config.yaml
attn_scale: 0.177
batch_tokens: [8192, 16384, 24576]
doc_mask: false
Each number is 128 + 32 x the weight over its row's rms, rounded and kept within 0 to 255. Layers, rows and columns count from 0. The size above them is the row's rms in percent of the matrix's.

# layer 2 MLP up, 768x192, rms 0.123, rows 446-481, columns 0-191
size [100 113 107  94  95  93  90 103  92  86  96 108 111  98 107 105  81 101 131  85  95  89  97  92  87 101 114  92 119 108  97  97  98 105  95  91]
[[ 92 156 121 114 142  71 156 106 157 163 153 102 127  99 156 112 145 171  49 141  98 160 110 142 125 107 192 128 199 103 132 157  81 135 124 103 116  90 149 106 148  96 107 158 154 110 215  98 106 135 128  98 102 157 115  88  96 163  75  56 146 141 143 101 107 145  85 128 177  55 154 140 171 137 120 126 117 141 150 151  93 113  90 151 122 168 106 101 102 113 150  80  90 101 107 139  78 170 134 182 130 168  72 115 203 111 131 136 127 126 143 146  97 124 127 151 130 130  99 123  89  89 160 164 124 200 122 105 165 118 131  86 181 221  85 130 126 169  82 106 110 134  68 141 103 151 186 181  70 156 108 148 156  93 119 155 140 123 188 128 107 166 122  84 129  82 141 127  86 134  99 149 109 199 114  91 110  83 154 155  88 118 147 155 136 154 107 147 147 130 119 141]
 [148 146 111  95 168 134 134  83 109  86 104 153 132 116 165 159  94 123 154 143 132 144 121 190 120 114 145 130  83 101 109 123  34 137 119 134  61 127 134  90 175 155 119 104 155 167 103 150 108 122 174 132 143 131 140 163  95 176  69 168 134 135  81 151  73 154 123  36 100 124 150 175 133 119  82 162  67 131  87 165  87 141 136 138 152 120 163 167 102 126 150  93 131 178  77 108 174 146  76 141 138 137 122 143 164 158 107 113 177 128 159 135 186 143 105 141 140  89  84 150 115 147 159 136 115 142  91 124 123  72 108  66 143 203  76 158 138  91 189 143 102 161  90 112 115 164  68 126 131 148 153 113 174 113 106 139 120 139 110 123 112  99 151 148  87  88 141 143  84 174 123 122  91 201 194 113  95 139 192 141 149 104  66 132 109 115 129 197 121 132  96 169]
 [ 75 117  97 185  75 152 144 147 156 117 126 172  96 139 113 142 148 135 181  88 116 145 104 125  59 129 129  94  85 144 147 170 137 109  78  78 169 115 121 133 193 138 130 119 133 104  87 191 142 145 184 134 163 108  75  85 182 104 106 181 133 144  69 158 182 159 102 140 139 143 123 132 169 137 146 101 149  64 131 133 148 150 179 167 163 127  64  90 157 114 173 132 134 122 234 151 163 147 160 162 144 119 148  88  74 158 125 117 118 115 119 119 131 110 176  94  88  91 148  97 104 146  98 111 132 171 118  82 112 155 113 141 152 124 121  74 114 146 105 121  96 159 145 101 106 143 137 130 131  83  56 147 134 154 140 153 133 106 122  73 136 126 126 159 100 154 100 183  93 131 116  80 185 181  84 196 173 151 100  67 122 149  93 106 149 101  90  89 147 173 151 112]
 [137 115 117  96 154 146 140 132 101 115 188 186 122 159 148 150 142  86 140 140 105 155 143 123  94  92 142 132 165 127 109 137 228 193 223 123 183 133 168 161  88 136 137 116 169 156 145  89 109 128  98 156 143 107  90 115  99  94 110 153  83 115 167 133 142 173 107 165  73 116 123  75 116 124  98 131 118 124 117  89 137 139 163 151 177 144 188 123 110 104 109 126 148 175 183 134  97 128 130 107 127 119 116 107 144 151 135  95 115 127 117 110 108 169  79  91 121 117  93  93 156 123 161  96 171 139 114  91 133 141 150 104 190 113 157 105 167 143 109 111 137 132 110  89 112 105 171  73 101 118 165  75 103 205 187 178 133 165 163  96 139 144  48 138 125 125 117 109 110 123 113  93 187  80 210 146  89 100 150 200 113 152 116  88 103  82 117 105 147 152  60  72]
 [131 100 123 146 144 149 136 101 110 180 152 130 130 143 134 112 139 174 146 157 159 130 110 141  67 105 202  95 127 118 176 114 123  77 165 147 168 131 124 143 162 103 141 123  99 129  57  56  96 160 150 158 195 200 169 103 129 163 161  99  94 120 132  84 127 144 141 132 121 108 175 121 129 145  95 106 135 136 120 113 177 142 156 125 144  96 151  69 123 197  73 127 140 175 123 128 214 120 127 117  90 154 144  77 149 114 178  61 163 141  82 149 122  79 136 106  69 111  97 125 140 123 180 119  87 146 120 174 127 111 143  87 139 130  67  84 210  87 107 114 140 144 128  68 144 124 143  95 127  84 109 160 121  74  93 118 131 148 169 121 168 106  81 100 114 119  96 166 112  94 187 212 188 118 124  97 154 112 116 138  68 116 122 119 131  70 131 134 134 169 148 143]
 [ 94 106 132 131 111 100  86 164 132 172 130  88 127 119  84 149 163 163 134 147 111 101 103 115 167 132 167  63 141  67 186 190  79 100 101 114 154 152 137 123 188 144 152 158 145 153 106 168 121 117 105 157 129 122 164 113  68 102 126  51 151 157  94 126  98 107 170  98 146 119 172  96 157 149 124 128  84  97 109 163 140 109 158 136 129 152  52 108 116 175 185 134 132  91  73 111 136 140 156 148  90 157 189 122  95 143 144  95 177 156 124 110 192  96 179  99 119 162  88 153 133 169 133 158 110 168 128  87 109 129 194 106  67 104  89  72 179  89 206 131 169 115 197 134 131 139  99  86 125 166 150 181 120 104 107 144 133 166 139 174 134  92  89 151  80 144 128 107  78 200 125 123 138 160 146 139 112 128 130  97 116 133 131 107 129  91 108 129  62  93 131 125]
 [116  96 182 141 176 146 128 143 139 149  93 129  90 135 171 101 121  93 161  76  98 153 108 156 168 113 131  98 128 163 121 127 130 149 195  79 140 164 153  89 163 132 160 111 118 124 121 149 127 119 118 127 157 166 140 201  94 160 141 101 140 107 162  70 130 157 131  68 102 114 147 146 185 222 145 149 101 109  68  69  95  96 200  87 160  83 128 183 145 104 106 103  78 165 173 115 163 101 108  98 119 126 139 111 102 164  94 140 132 131 165 149  72  98 149 111  85 135 167  87 124 148 117 172 151  69 134 122  88 137 147 108 133 103 105 147 138 144 103 196 127  88 116 115 182  87  82 114 142  78  83 174 118 144 156 136 128 149 161  90 163 171 103 175  79 127 158  78  66 132 142 146 140 170 160 151 117 104 169 142  95 108 143 110  66 163  67 145  97 100 123  86]
 [ 82 143 116 137 125 166 158 122 173 110 145 129 103  63  83  95 179  76 105 193 151 133 175 127 117 172  82 141 123  81 132  71  93 110 149 114 126 167 110 166 170  91 156 140 109 157 154 119  52 185  91 161  85 132 138 101 143 113 147 160  75 175 155 118 135 125 102 158 106 209 141 164 121 146 104 205 125 168  72 133 152 156 115 130  93 206 158 155 105  90 113 133 129  91  83  92 159 158  99 119 135 122 189 150 140 129 121 113 100 133 146 150 164 147 186 119 146 150 116  72 106  72 172 139 102 102 116 163 178 128  58 157  92 100 108 186 111 165 155 127 103 125 109 167 159 170 126  78 152 139 125  98 119 135 107  80 123 135 110 100 146 104  86 122 106 121 133 100 156 154 117 101 138 165 119  78 206 116 142 172  89  82 128 103 127 120 150 129 126 127 150  57]
 [156 124 148 180 126  95  61 106 109 140 105 145 112 136 102 114 138 104  90 126  98  47 154 161 110 132 172 163 139 137 133 167 133  87  94  99 103 158 115 126 145 170 137 150 111 111 114 146 165 143  83 102 137  89  77 208 128 116 177 149 188 109 133 112 131  97 182  98 117 135 138 182 118 158 117 173 108 105 145 149 163  92  89  69 163 154 130 125 175 171 143  83 146 123 138 172 129 167 158 173  92  89 129  81 163  58 134 170 119 109 132 130  97  86 105 107 141 115 116 162  97 131  98 114 131  66 148  77 108  94 114 107 156 120 118  81 116 118 148 165 113 102 126 113 133 124 114 143  73  75 155 127  67 120 203  91 156 101  88 131 131  95 150 154 181 182 198  78 209 132 160 185 141 168 148 133 194 102 186 130 121  92  91 112 132 110 134 148 114 161 174 146]
 [137 146  94 158  82  87 120  86 152  78 164 202 125 149  80 114 108 128 143  96 142  61 126 189 127 105  98  97 117 133 151  82 127 129 187  52 167  91 117 167 153 136 153 150 186 122  86  72  74 190 150  60 156 133 131  83  93  97 124 143  96  77 145  74 163 136  80 104 130 110 163 109 130 135 103 166 120 182  77  83 133 128 116 131 123 131 137 158 103  98 147  84 132 178 171 141 131 165 129 156 183  98 107 126 173 153 111 100 115 115 164 112 141 113 115 136 110 137 176 161 150 126 118 174 127 137 157 126 144 162 114 114 138 127 106  41 156 124 119 135 131 146  91 112 133 146 137 124  80  58 178 183 138 150 157  96  97  80 196 129 164  94 142 171 128 155 161 149 143 106 139 144  90 148 107  89 113 117 138 213 105 139 174 124 121 153 195 148 146 131  94  92]
 [ 43 147 190 158 134 203 186 114  71 104 138 152 100  86 109 131 126 171 116 121 116 166 123 149 116 135 124  84 122  78 161 125 133 102 130 127  87 187 147 152 147 152 131  98 108 163 164 101 137  71 129 171 143  99 129 105 139 197 104 116 105 147  77 153 192 164 100 126  95 117  74 127 137 176  57 139 142  93 151 135 168 130 104 134  59 144 127 140  91 143 150  87 101 137 164  80 141 152 162 177 112 163 162  97 123 147 116 134  84 101 100 116 125  89 133 151 117 127 112 111 158 188 203 105 100 169  91  68 102 123 118 109  95 137 145 151 148 142  83 172  73  96  98  80 114  93 175 116 170 107 160 113 117 104 143 139 160 106 154 107 171  87 133 173 107 127 105 116 130 140 176 106 133 162 162 162 134 109 112 119 127  79 205 104  67 103 146 173 190 167 144 111]
 [137 174 152 100  52 122 136 147 101 122 114 124 146  85 157 163 124  93 136 113 139 112  95 127 170  99 145 116 106 176 123 146 168 144 104 158  86 113 101 134 124  96 146 132 164  84  92 240 205 108  92 185 176 181 163 110 133 148 146 134 183 144  92 136 110 175 125  79 124 120 143  99 145 104 123 120 188 141  93 149 122 135 126 132 155 172  87 102 109 139 110 134 134 139 110 151 183 134 125  72 172 107 114 132 131  82 128 112 118 127 137 112 111 119 138 115 189 119 159 198 155  65 159  79 114 177 131  98 159 151 147 142  55 148 105 155 117  95  60  81 133 133 164  99  75 140 145 135  79 142 147 173 142 132 104 117  74 165  94 131 130 196 158  95 136 126 153  73 145 163 128  93 121  26 135 123 124  93 135 127  82 137  45 149 142 152 127 133 133  83 128 105]
 [171 135 143 183 157 136 174 124 155 105 113 131  91 145 163  96 163 184 167 128 135 195  81 122 112 164  72 143 179 129 152 136 113 140 154 138 130  60  98 136 109 141 137 153 164 120  76 146 168 103 113 162 163  97 218 168 127 172 147  69 130 116 165 134  90 135  61 145 142  89 120  75  97  78  93 103  48 150 132 131 102  82 122 113  76 132 118 130 112 134  63 147 134 140 150 119 117  64 104  57 108 115 168 153 127 175  98 136 114 143 109 117 127 187 157 103 123 122 104 117 140 151 142 163  58 103 161  98 128 160 152 142 124 135  99 118 127 130 126  99 126 161 100  81 103 169 181 153 153 131 134 130 160 111 170 132 128 166 114 148  43 161 146  84 180 159  82 111 148 122  97 166 111 105 139 108 156  99 100 131 180 101  79 179 146 151 107  49  97 123  95 137]
 [178  69 125  72 137 157 144 201 107 144 115 143 194 120 146  63 128 103 156 151 155 131 147 137 110  84 187 125 133 127 117 139 115  67  83  86  81 147 156 146 145 118 122 142 144 143 166 143 133 102 117 159 158 126 198  69 131 109 158 110 128 146 107 163  90 143 101 113 134  65 123 123 152 121 143 151 156 159  79 144 118  98 131 126 106 142  25 154 140 127 124 159  79  76 132 128 180 116  66 118 143 107 149 129 131 138 151 158 179  90 104 117  89  94  50 126 160 154 125 184 120  96 138 125 153 137 152 134 143 123 167  75 166 111  48  53 131 164 132  82 171 147 133 103 118 114 103 118 113 172 132  70 176 155 126 134 111 178 179  92 135 123 105  83 132  71 142 156 189 144 116 126 137 115 140  72  90 163 119 134  86 176 193 107 123 144 154 139 128 161 110  93]
 [198 147 114 103 170  81 127  99 110 132 160 132 119 103 117 159 126 134 126 183 103 136 106 215 134 113 135 131 116 144 211 115 148  97 153 139 125 153 126 149 130  93  85 137 200  63 194 124 186 122 115  85 120 156 100 147 119 105 121 130 161 101 123 161 162 124 155 107 143  83 122  56 145 167 110 139 115  98 118 126 118 110 148  68  96  85  96 147 132 141 112 135 154 165 114 168  94 130 149 161 196 103 149 135 134 132  94 191  61 137 117  99 193 111 138  97 112 122 106  89 105 139 161 132 158 100 162 108 127  74 124  98 124 165  99 207 129 111 136 118  60  94  96 132 100  92 139 103  69 117  66 177 121 163 127 155 145 118  75 149  58  99 175 160 138 143 117 111 157 112 141 127  91 115 152  77 131 119 147 132 154 113 138 139  90  92  96 149 121 225 152 195]
 [165  56  57 185 106 186 168  88 143 104 143 152 132  96 137 212  89 126 147 115  96 130  92 161 125 149 155  89 114 166 112 139 102 155 156 116 188 165 129 138 149 134 138 152 164 156  74 165 104 170  99 149 153 128 184 109 136 141  76 125 156  94 118 136 108 117 107 132 113 140 140  91 186 125 121  64 156 146 151 159 157  57  94 109 147 105 123  66 139 193 153 113 145 116  85 123 165 180  73  83 132 149 167 117  82 169  95 125  76 113 146 119  95 112 148 124  93 176 119 128 151  97 104 152  78  80 163 124 125 149 137 138 114  80 106  57 166 171 135  94 103 134 144 127 116 156 123 149  91 127 136  88  52 104 122 112 181 130  82 125  94  95 191 138 149 119  65 115 155 120 128 174 117 133 143 169 161  90 121 135 125 122 177 166 105 145 102 128 116 114 173 195]
 [145 135 125 113  75 130 127 111  88 158 106 110 155 167  80  91 116  90 155 160 105  84 165 157 137 137 120 136 166  90 179 100 161 138 145 141 121  62 179 200 120 241 157  67 139 119 127 115 222 152 108 134  99 174 135 134 126 200 139 122 129 144 160 151 114 146  50 132 135 123  80 154 113 153 120 136 129 148 126  80  48 135 152 164  86  92 156  18 140 137 176 117 136 114 146 124 134 135 166 197 127  62 116 129 103 142 166 116  58 119  89 102 115 119 149 105  98 137 105 150 185  96 126 152 123 133 157  78 136 106 195  87 152  82 118 200 136 120 109 133 115  99 139 129 140 123 137 109 122 134 155  88 146  93 123 102 169 106 127 104 139 120 103 141 123  95 137 127  83 114 123 147 135 130  98 112 173 144 184 129 138 129 147 172  98  88 156  97 120 157 102 105]
 [178  91 138 163 198 142 130 128 119 118 127 133  91 171 157 175  90 107 165  73 190 107 148 100 105 136 143 137 161 134 153 102  50 128 170 146 136 131 113  43 151 114 147 112 134 128 127 168 118 135 119 171 125  88 114  80 152 130 125 124 150 157 106 150 178 144 107 100 115 106 111 128 118 174 160 143 149 126 131 184 158 131 130  74 129 148 125 161 129 130 154 204  98 113 132 106 155 142 122 150 143 142 139 164 104 141 138 181 188  72 133 124 165 111 150 130 153 139  99 109 113 169 144  62 137 159 149 136 143 112  43 114 105 132 104 111  98  83 175  68 110 115 104  96 125 119 102  83  99 103  63 124 156 131  78  60 152 110  91 156 133 125 205  85 140 189 131 105 120  83  46 196 127 120 150 177 159 133 147 175  76 105 147  95 112 139 121 114  58 171  86 152]
 [ 98 145 216 153 237 195 121 108  75  79 179 128 142  78 130 124 153 139 185 113 107 137 130 106 116 150  84  52 164 190 135 118  92 128 179 166 169  98  99 136  93 112 120 108 153 128  84 158 175  91 133 167 126 117 139 162 130 102  85 151 125 112  76 147 132 136 126 125 100 107 104 120 161 175 130 161  69 156 116 170  94  99 130  92 120  93 107 100 109 159 144 137 144  89  97 121 140 122  87 157 151 155 135 153 133  80 126 118 175 145 142 138 189 128 128  99  93 136 144 172 182 205  96  67 106 173 133 103 159 157 131 129 103 105 148 120  53  92 180 108  53 158  80 138 121 157 148 137 112 102 118 172 136 134 158 116 114 128 109 152 124 104 117 117 144 170 100 108  97 153  88 163 123 148 100 116 156  55  95 123  95 120 165 117 119 193 100 165 113 125 157 118]
 [168 105  83  65  69 132 156 169 126  94 157 138 112 123  88 138  68 141 140 116 115  97 200 124 123 172 182 210 121 132 153  93 145 168 143  66 118  92 116 175 153 173 171  93 161 120 161 118 137 132 102 152 124 127 162 141 135 128 132  92 175 135 150 100  94 152 159  59 105 165  83  90 141 149 107 100 126  90 116 112 131 114 106 157 152 196 124 118 127 192  82 168 102 119 147 163 140 150  88  65 199 135 104 137 133 162 117 141 123  65 113 116 164 156 162 133  95 158 117 129  85 150 120 145 154 142 140  86 104 154 101 184 139 138 119 102 117 163 128 113 143 106 113 161 102 155 128 169  47 109 109 134 160 132 139 118 146 115 149 117 101 163 130 134 114 127  96 170 223  84 115 127  93  96 142 141 109 117  57 128 145 167  66 104 183  67 139  86 143 112  56 126]
 [184 143 108  82 126 163 119 153 125 156 113  77 129 120 191 160  94 131 134 170 122 131 114  88 154 159  96 165  95 164 113 131  81 158 150 146  99 151  32 110 157  88 117 139 102 120 113 121 129 104  95 151 161 127 125  91 121 162 159 138 146 101 132 139 139 167 160 121 171  72 132 174 180 134 191 138 112 135 125 146 138 133 107 149 117 134  99 158 126  60 136 118 133  89  87 107 150 211 126 120 173 106  92 106 128 127 122 172 165 157  86 146 137 152 162  98 120 157 113 139 193 142 145  67 126 118 132 131 132 162 112 131  92 102 133 159 144 100 123  75 145 169 205 111  81 154 118 160 113 187 124 163 144 113  44 131  99 174  28  82 159 155 124 131 124 143  75  85 176 115  69 131 127  64 100 129 116 124 118 136  78 166 101  97 132 205  78 163 108 109 107 109]
 [129 135 125 100 164 143 194 154 219 144 153 148 122 156 170 159 176 114 102 124 113 163  60 121 149 112 155 126 134 177  66 134 166  82 137 236 140 165 114  53 125 129  60 148 114 112  55 155  83  96 140 126 160 172 137 101 105 135  67 101 132 110 148 125 121 135 119 134 132  98 171 151 205  94 158 135 116  92 100 156 137  94  94 157 119  59 184 150 115 105 130 100 141  85  92 118 143 106 131 132 142 134  92 157 138 138 110 108  95  72  89 117 146  98 135 109 149 127  83 182 118 153 138 184 171 169 122 140  92 153 144 139 123 108  83  86  98 123 123 147 116 120 200 125  97 116 149  98 163 118 164 174  92 127 126 110 122 169 104 122 105 129 138 147 121 119 110 122  72 131 113 157  59 100 129 102  97 120 165 152  67 151 139 130 167 105  54 143 131 189 139 161]
 [ 97 155 206  71 154 127 116 153 131 185 115 121  59 128 185  73 116 116 156 115 154 167 163 165 103 128  93 117 125 172 115 141 142 129 100 120 129 137 135  96 142 148 113 119 202  88  97 107 130 131 133 120 112  67  38 136  59 125 151 123 105 170 132 110 102 135  99 114 106 114 123 182 177 119 146 116 103 138 124 129 132 123 152 151 137 102  91 169 151 105 123 107 140  58 161 167  60 135  93 183 119 133 126  96 127 136 112  57 125 143 172 167 135  92  94 108 148 196 158 113  90 153 123 203 102 133  93  75 123 100  64 100 113 107 151 153 102 141 189 135 100 152 153  89 220 114 125 151 131 137 139  93 105  84 127 143 145 106 110 179  96 136 131 142 176 124 172 149 219 122 115 144 113 197  84 159 136  99 130  86 145 134 129  85 154 140 145  95 144 147 112 149]
 [120 148 170 159 171  92 105 133 197 133 139  71 145 133 127 114 102 181  64 175  89 174 190 100 144 150 180 113  34 106  99  98 137 159 101 125 126 169 124 104 129  99 118 138 155  93 137  95 117 125 176  92 176  97 112 164 134 153 134 126 128 188 126 154 134 160 162 120 113 159 166 102  77 138 123 174 111 108 132  81 134  87  98 170  96 188 139 100 159  99 104  71 132 105 135 100 136 147 166 132 180 172  99 116 161 102 178 156 165 159 157 107 114  96 102  74 178 141 108 130 136  92 107 156 146  95 141  93 144 141 122 140  94 124 139 103 140  88 140  64 110 127 202 178 120 122  63 141  81 127  84 140 175 130 122 186 116 104 154 145  93 175 125 125 161 144 155 154 137 149 161 104 127 149 134 119 152 122  88 117  62 117 163  63 144 117  95  67 142  58 128 178]
 [123  86 107  97 119 132 121 135 116 137 121 115 142  71 197  29 109 139 188 189 112 131 139 167  94 134 112 157 157  98 111 147 137 128 153  98 132 122 164 159 167 159 111 133 144 163 145 114 112 125 157 168  71 169 126  82 134 110 171 130 131  87 101 185 103 108  71 112 139 123  71 156 114 133 143 194 175 179 169 107 160 115 111 120 117 171  81 113 123 187  80 138 105 119 119 120  90  86 111 105 169 121 138 109 168 126 123 138 130  81  98 150 129 110  89 130 155 118  90 163 178 142 100 149 106 116 149 125 188  99  95  65 143  98  83 190 169  87 180 142 122 108  79  58 143 141 139 204 125 128 178 160 150  74 140  60  97 195 166 139 138  95 105 147 147  81 107 132 162 112 135 103 152 151 125  48 123 107 114 163  96 158 142 142  91 110 143 139 113  96 113 163]
 [178 108 195 149 127 128  89 117  69 160  99 124 102 125  97 126 129 147 174 131  98 103 114 223 145 135 151 126 146  99 146 129 143 165 157  93 116 128 137  68  84  70 119 146  65 159 105 147 130 108 103 113 126  96 151 160  95  89 117 141  88 136 138 129 156 135  82  57 111 102 102 118 154 100 117 120 138 111 146 152 126 128 120 116 118  98 209  91 149  70 106 108 107 154 147 144 125  75 140 141 107 184  94 176 160 154 142 187 156  96 179 136 156  97 185 143 122 151 154 117 142 165 109 197 111 166 130  73 126 125 171 128 185 129  90 201 145 110 144 139  83  97 125 125 139 125 118  78 116 139 136 134 130 225 144 115 127 104 142 147 148  96 141 147 111 120 115  82  90  96 132 173 140 124 108 167 128 121 120 177  28  98 108  31 100 155 111 115 173  90 152 137]
 [110 130 115 133 107 115 102 176 137  97 122 150 182 141 116  87 174 111 108  96 126 148  92 144 186 126 124 139  76 126 142 130 177 103  69  87 139 177 116 160 154  99 100 195 132 118 148 142 152  93 167 118 176 115 159 138 109 138 141 106 145 129 126 100 112 141 132 137 196 137  99 106  98 199 110 161 157  81 159  76 102 116 125  85 103 115 139 122 169 127  37 179 169  74 145 171 148 158 164 140 135 120 151 203  62 105 100 116  87 132  98 161 148 130 127 149 138 132  84 133 125 129 156 138 118 152 104 121 146 149 132 134 149 161 101 101 174 188  78 115 202  87 120 120 116 136 207 112 116 102 157  43  88 142  96 146 138 112  94 108 105 179 114 131 199 177  51  87  53 138 145 120 144 130 134 148  90 134 150 105 105 138 123 132 122  79  89 100 190 125 145  95]
 [173 140 161 119 142 139 174 125 106 178 174 101 154 133 103  99 131 143 133 100 102  73 149 149 160 131  91 108  92 154 127 108  86 176  67 166 177 191 133  90 161 159  83 143 127 134 110 148 118 119  99 143 112 172 172 129  91  78 113 108 100 140 107 117 138 102  91  80 116 116 133  71 129  92 168 161 126  80 119 166 170 119  75 137 146  78 141 135 154 144 118 112 137 127 113 120 132 145 167  94 173 131 118 114 118 198 121 101 120 107 158 127 129 135  91  89 124 141 106 162 153 148 162 124  74 141 102 145 104  61  91 100 136 116 122 125 207 110 133 122 121 135 185 165 128  56  88 111 231 107 124 122 189 114 110 168  88 113 147 128 106 177 103  61 168 148 139 139 104 101 126 132 124 144  59 171  96 167 244  87 142 149 128 144 143 124  78  98 145 192 122 140]
 [109 103 166 103 143 192 147 132 145 107 153  81  96 153 127 146  72 141 107 124  99 152 188 134 160 159 191  92 112 146 158 117  85 122 120 130 129 139  94 137 163 102 121  80 120  27 164 150  59 161 150 160 149  95 195 135 123 138 165 149 171  96 121  87 108 115 137 108 102 137 103  90 103  86 112  99 122 112 128 163 148 114 125 167 163 155 171  71 128 144 143  73 125 169  90 146 128 121 109  88 152 118  80  89 180 166  72  68 105  80 111  73 147 111 107 104 155  99 115  84 172  67 136 120 117 115 128 124 134 165 153 128 135 149 111 110 172 172 103 125 124 102 145 145 102 180  76 119 120  77 139 117 134 137 208 177 110 101  99 144  75 156 157 154 152 139 146 141 148 194 131  61 132 142 119 124 144 200 148 196 122 165  96 156 176 145 102  74 157 127 122 115]
 [108 115  51  69  62 143 122 161 129 139  77 134 179 121  88  98 177 130 114 169  96 138 146 138 151 138 164 121 105 134 150 124 179 148 148  83 147 131 124 117 132 124 135 167  76 159 175 100  69  99 123 147 120 129 119 156 134 185 128  95  94 106  91 139  96  87 145  83 192 172 117 156 132 147 180  84 135  72 105 137 167 101  64 140 118 165 129 227 112  85  85 163 148 110 166 114  90 120 132 112 101 123 156 156  67 105 141 197 135 125 113 166 184 101  47  89 123 137 155 102 161 138 198 121 118 139 157 107 109 157 172 113 153 122 179 159 139 116  75 145 159 146  93 123 176 122 195 130 132 137 130 159 125 125  80 119 143 143  95 110 143 126 150 189 150  87  96 126 172 106 140  97 150 104 158 149 132 155 102  60  72 116 116 121  91  87 127 109  81 145 122 119]
 [197 138 117 146  98 130 110  62 121  80 153 152 117  74 145 154  98 131  98 185 107 149 148  95 110 122 118  90 157 149 136 117 139  81  77  72 145 198 133 122 159 153  65 119 139 141 155 101 112 109 133 165 135 101 133  64 127  25 116 146 127 128 124 151 150  85  94 146  96  86 116 122 119 131 138 120  87  93 140 156 135 132 168 103 128 161 105 194  95 120  90 178 185  67 138 198 156 135  86 100 151 165 141 148 127 145 176 114 174 162  99  87 151 195 133  97 124  84 137  99  83 136 184  95 164 109 177 174 137 110  93  94  96 172 142 105 116  59 137 114 172  99 116 138 177 137 127 149  77 170  78 186 118 146  71 138 151 136 114 164  67 130 161  99 152 125 135 120  92 133  88 153 156 159 140 116 125 149 153 165 112 150 133 136 116 110 140 169 164 167 146  87]
 [ 99 127 183 147  75 123 194 113 121 110 140  55 113  89 113 155 145 110 145 159  70 183 174 154  92 114 159 148 147 120 170 111 166  96  93  60 152 170 135  76 164 128 136 108  66 162 182 137 117 142 150 154 115 106 159 134 104 141  97 178 132 112 134 239 142 110 119  69 122 169  75 186 112  72 104 116 159 122 139  96 108 139 154 188 114 108  73 109 127 153  62 171 184 124 120 101 143 128 134 119 115 140 180 112  96 143 139 154 129 123 151 106 111  94 139  87 102 133 157 149 125 107 132 131 116 119 174  79 107 167 140  90 158 148 132  86 143 202 154 102  61  99 129 159 140 106  83 112 138 163 177 110  99 127 183 145 108 135 110 186 147  47 128  77 122 130  84  93 123 147 162 136 110 170 110 131 115 104 132 125 111 106 137 152 104 135 209 124 130 126 116 114]
 [145 123 131 101 107 100 122 153 162 115 100 118 103 176 109  84 167 144 138 137 103 152 121 134 149  72 133 187 179 110 109 146 202  84 187  83 141 181 115  83 106 100 112 135 133 149 127 124  62 158 127  82 126 130 178 123 116 192 118 128 115 148 192 107  97 152 125 159 108 163 184  91 105 131 124  61 168 104 171 115 106 137 135 137 124 129 121 158 134  93 116 148 151  77 118 146 100 116  90  52 113 151  93 140 141 160 159  62 123 103 190 123  82 136 131 130 183 115 127  50 133 111 173 134 152  91 127 122 128 188 191 145  97  96 142 154 173 108 110 124 103  41 131 141  98  68 125  98 117 133 176 123 189 110 135 124 130 120 145 136 125 161 156  88 149 165 153 200 151 129  88  40  97 112 184 136 109 110  86 147 113 165 130 147 126  94 109  88  89 139  88 123]
 [ 92 133 149 154 111 166  70 130 134  76 111 109  97 121 155 112 186  90 159 137 128  96 172 133  90 136 129  94 121  83 131 136  73  94 119 170 134  88  99 164 114 188 169 179 108 123  73 150 105 134  86 131 122 190 170 160  92 107 104 116 126 146 216 145 104 144 157 108 135 109  97 147  98 133 130 110  94 131  98 185 116 107  98 129 108 110  96 149  98 171 147  81 179 140  89 123 153 125 181 101 142 146 127 157 157  92 167 172 224 112 163 109 173 100 103  79 137 114 139 103 145 153 116 149 119 112 130 133 126 116 171  88 142 123 132  48 113 149 142 169  97 124 158 152 121 103 101 135 142 110 113 153 175 102  82 144 142 179 145  38  91  67 113 156 124 163 136 125 139 120 141 184 163 167 107 128 145 122 112 168 103  49  94 134 204 113 147 105  61 156 169 172]
 [139 133 131  82 140 140 176 110 113 195 161 116 152  86 187 149 207 132 130 148 111 179 105 141 124 115 152 145 137 126 127 129 133 117  77 177 102 116 111 135  81 124  75 114 159 124 133 119 151 141 107  97 105 176 118 147  75 110  79 141  42 101 195  92 160 157 116 134  70 120 137 126  92 134 106 133 140 105 114 136 149  93 130 107 116 118 148 114 108 141 141 131 195  98 184 126 154  65 150 102  70 146 116 229  75  91 112 176  89 122 140 117 121 121  98 105  89 106  69 150  91 167  72 118 194 175 154 144 122 184 182  87 102 153 113 149 143 176 122 128  99  93 158 130 156 123 120  77 130 162  99 125 113 104 123 141 145 188 109 115  98 148 134 148 111 144  91  71  98 132 149 102  81 159 154 119  87 129 120 158  49 182 143 140 168 192 154 135 143 146 105 169]
 [ 84  84 109 164 162 129 118  94 111 220 134 159 152 114 159 113  88 108 193 133 140 191 100 166 176 105 168  82  93 126 132 135 112 153 155 133 101  99 135  82 208  91 167 128 177 106 153 150 123  96 137 151 174 146  89  86 139 164 158 107  75 139  71 170 151  80 129 145 157 119  78 165 155 131  65  88 150 161 136 143 147 154  99  92 138  91 158 179 119  95  75 164 122 108  99  97 146 174  97 129 109  62 111  96 113 107 133 143 113 121 186 150 131 110 142 118 150 132 104 190 197 181 122 130 161 120  62 158 158  82 178 122 150  86 102 162  99 148 154  99  95 129 116  95 155 147 120 102 172 126  61 117 157 115 101  52  94 120 130 161 101 132 171 107 150  97 133 131  79 110  93 132 121 165 122 133 112 138 159 150 129  98 169 186  93 116 110 145 139 106 132 155]]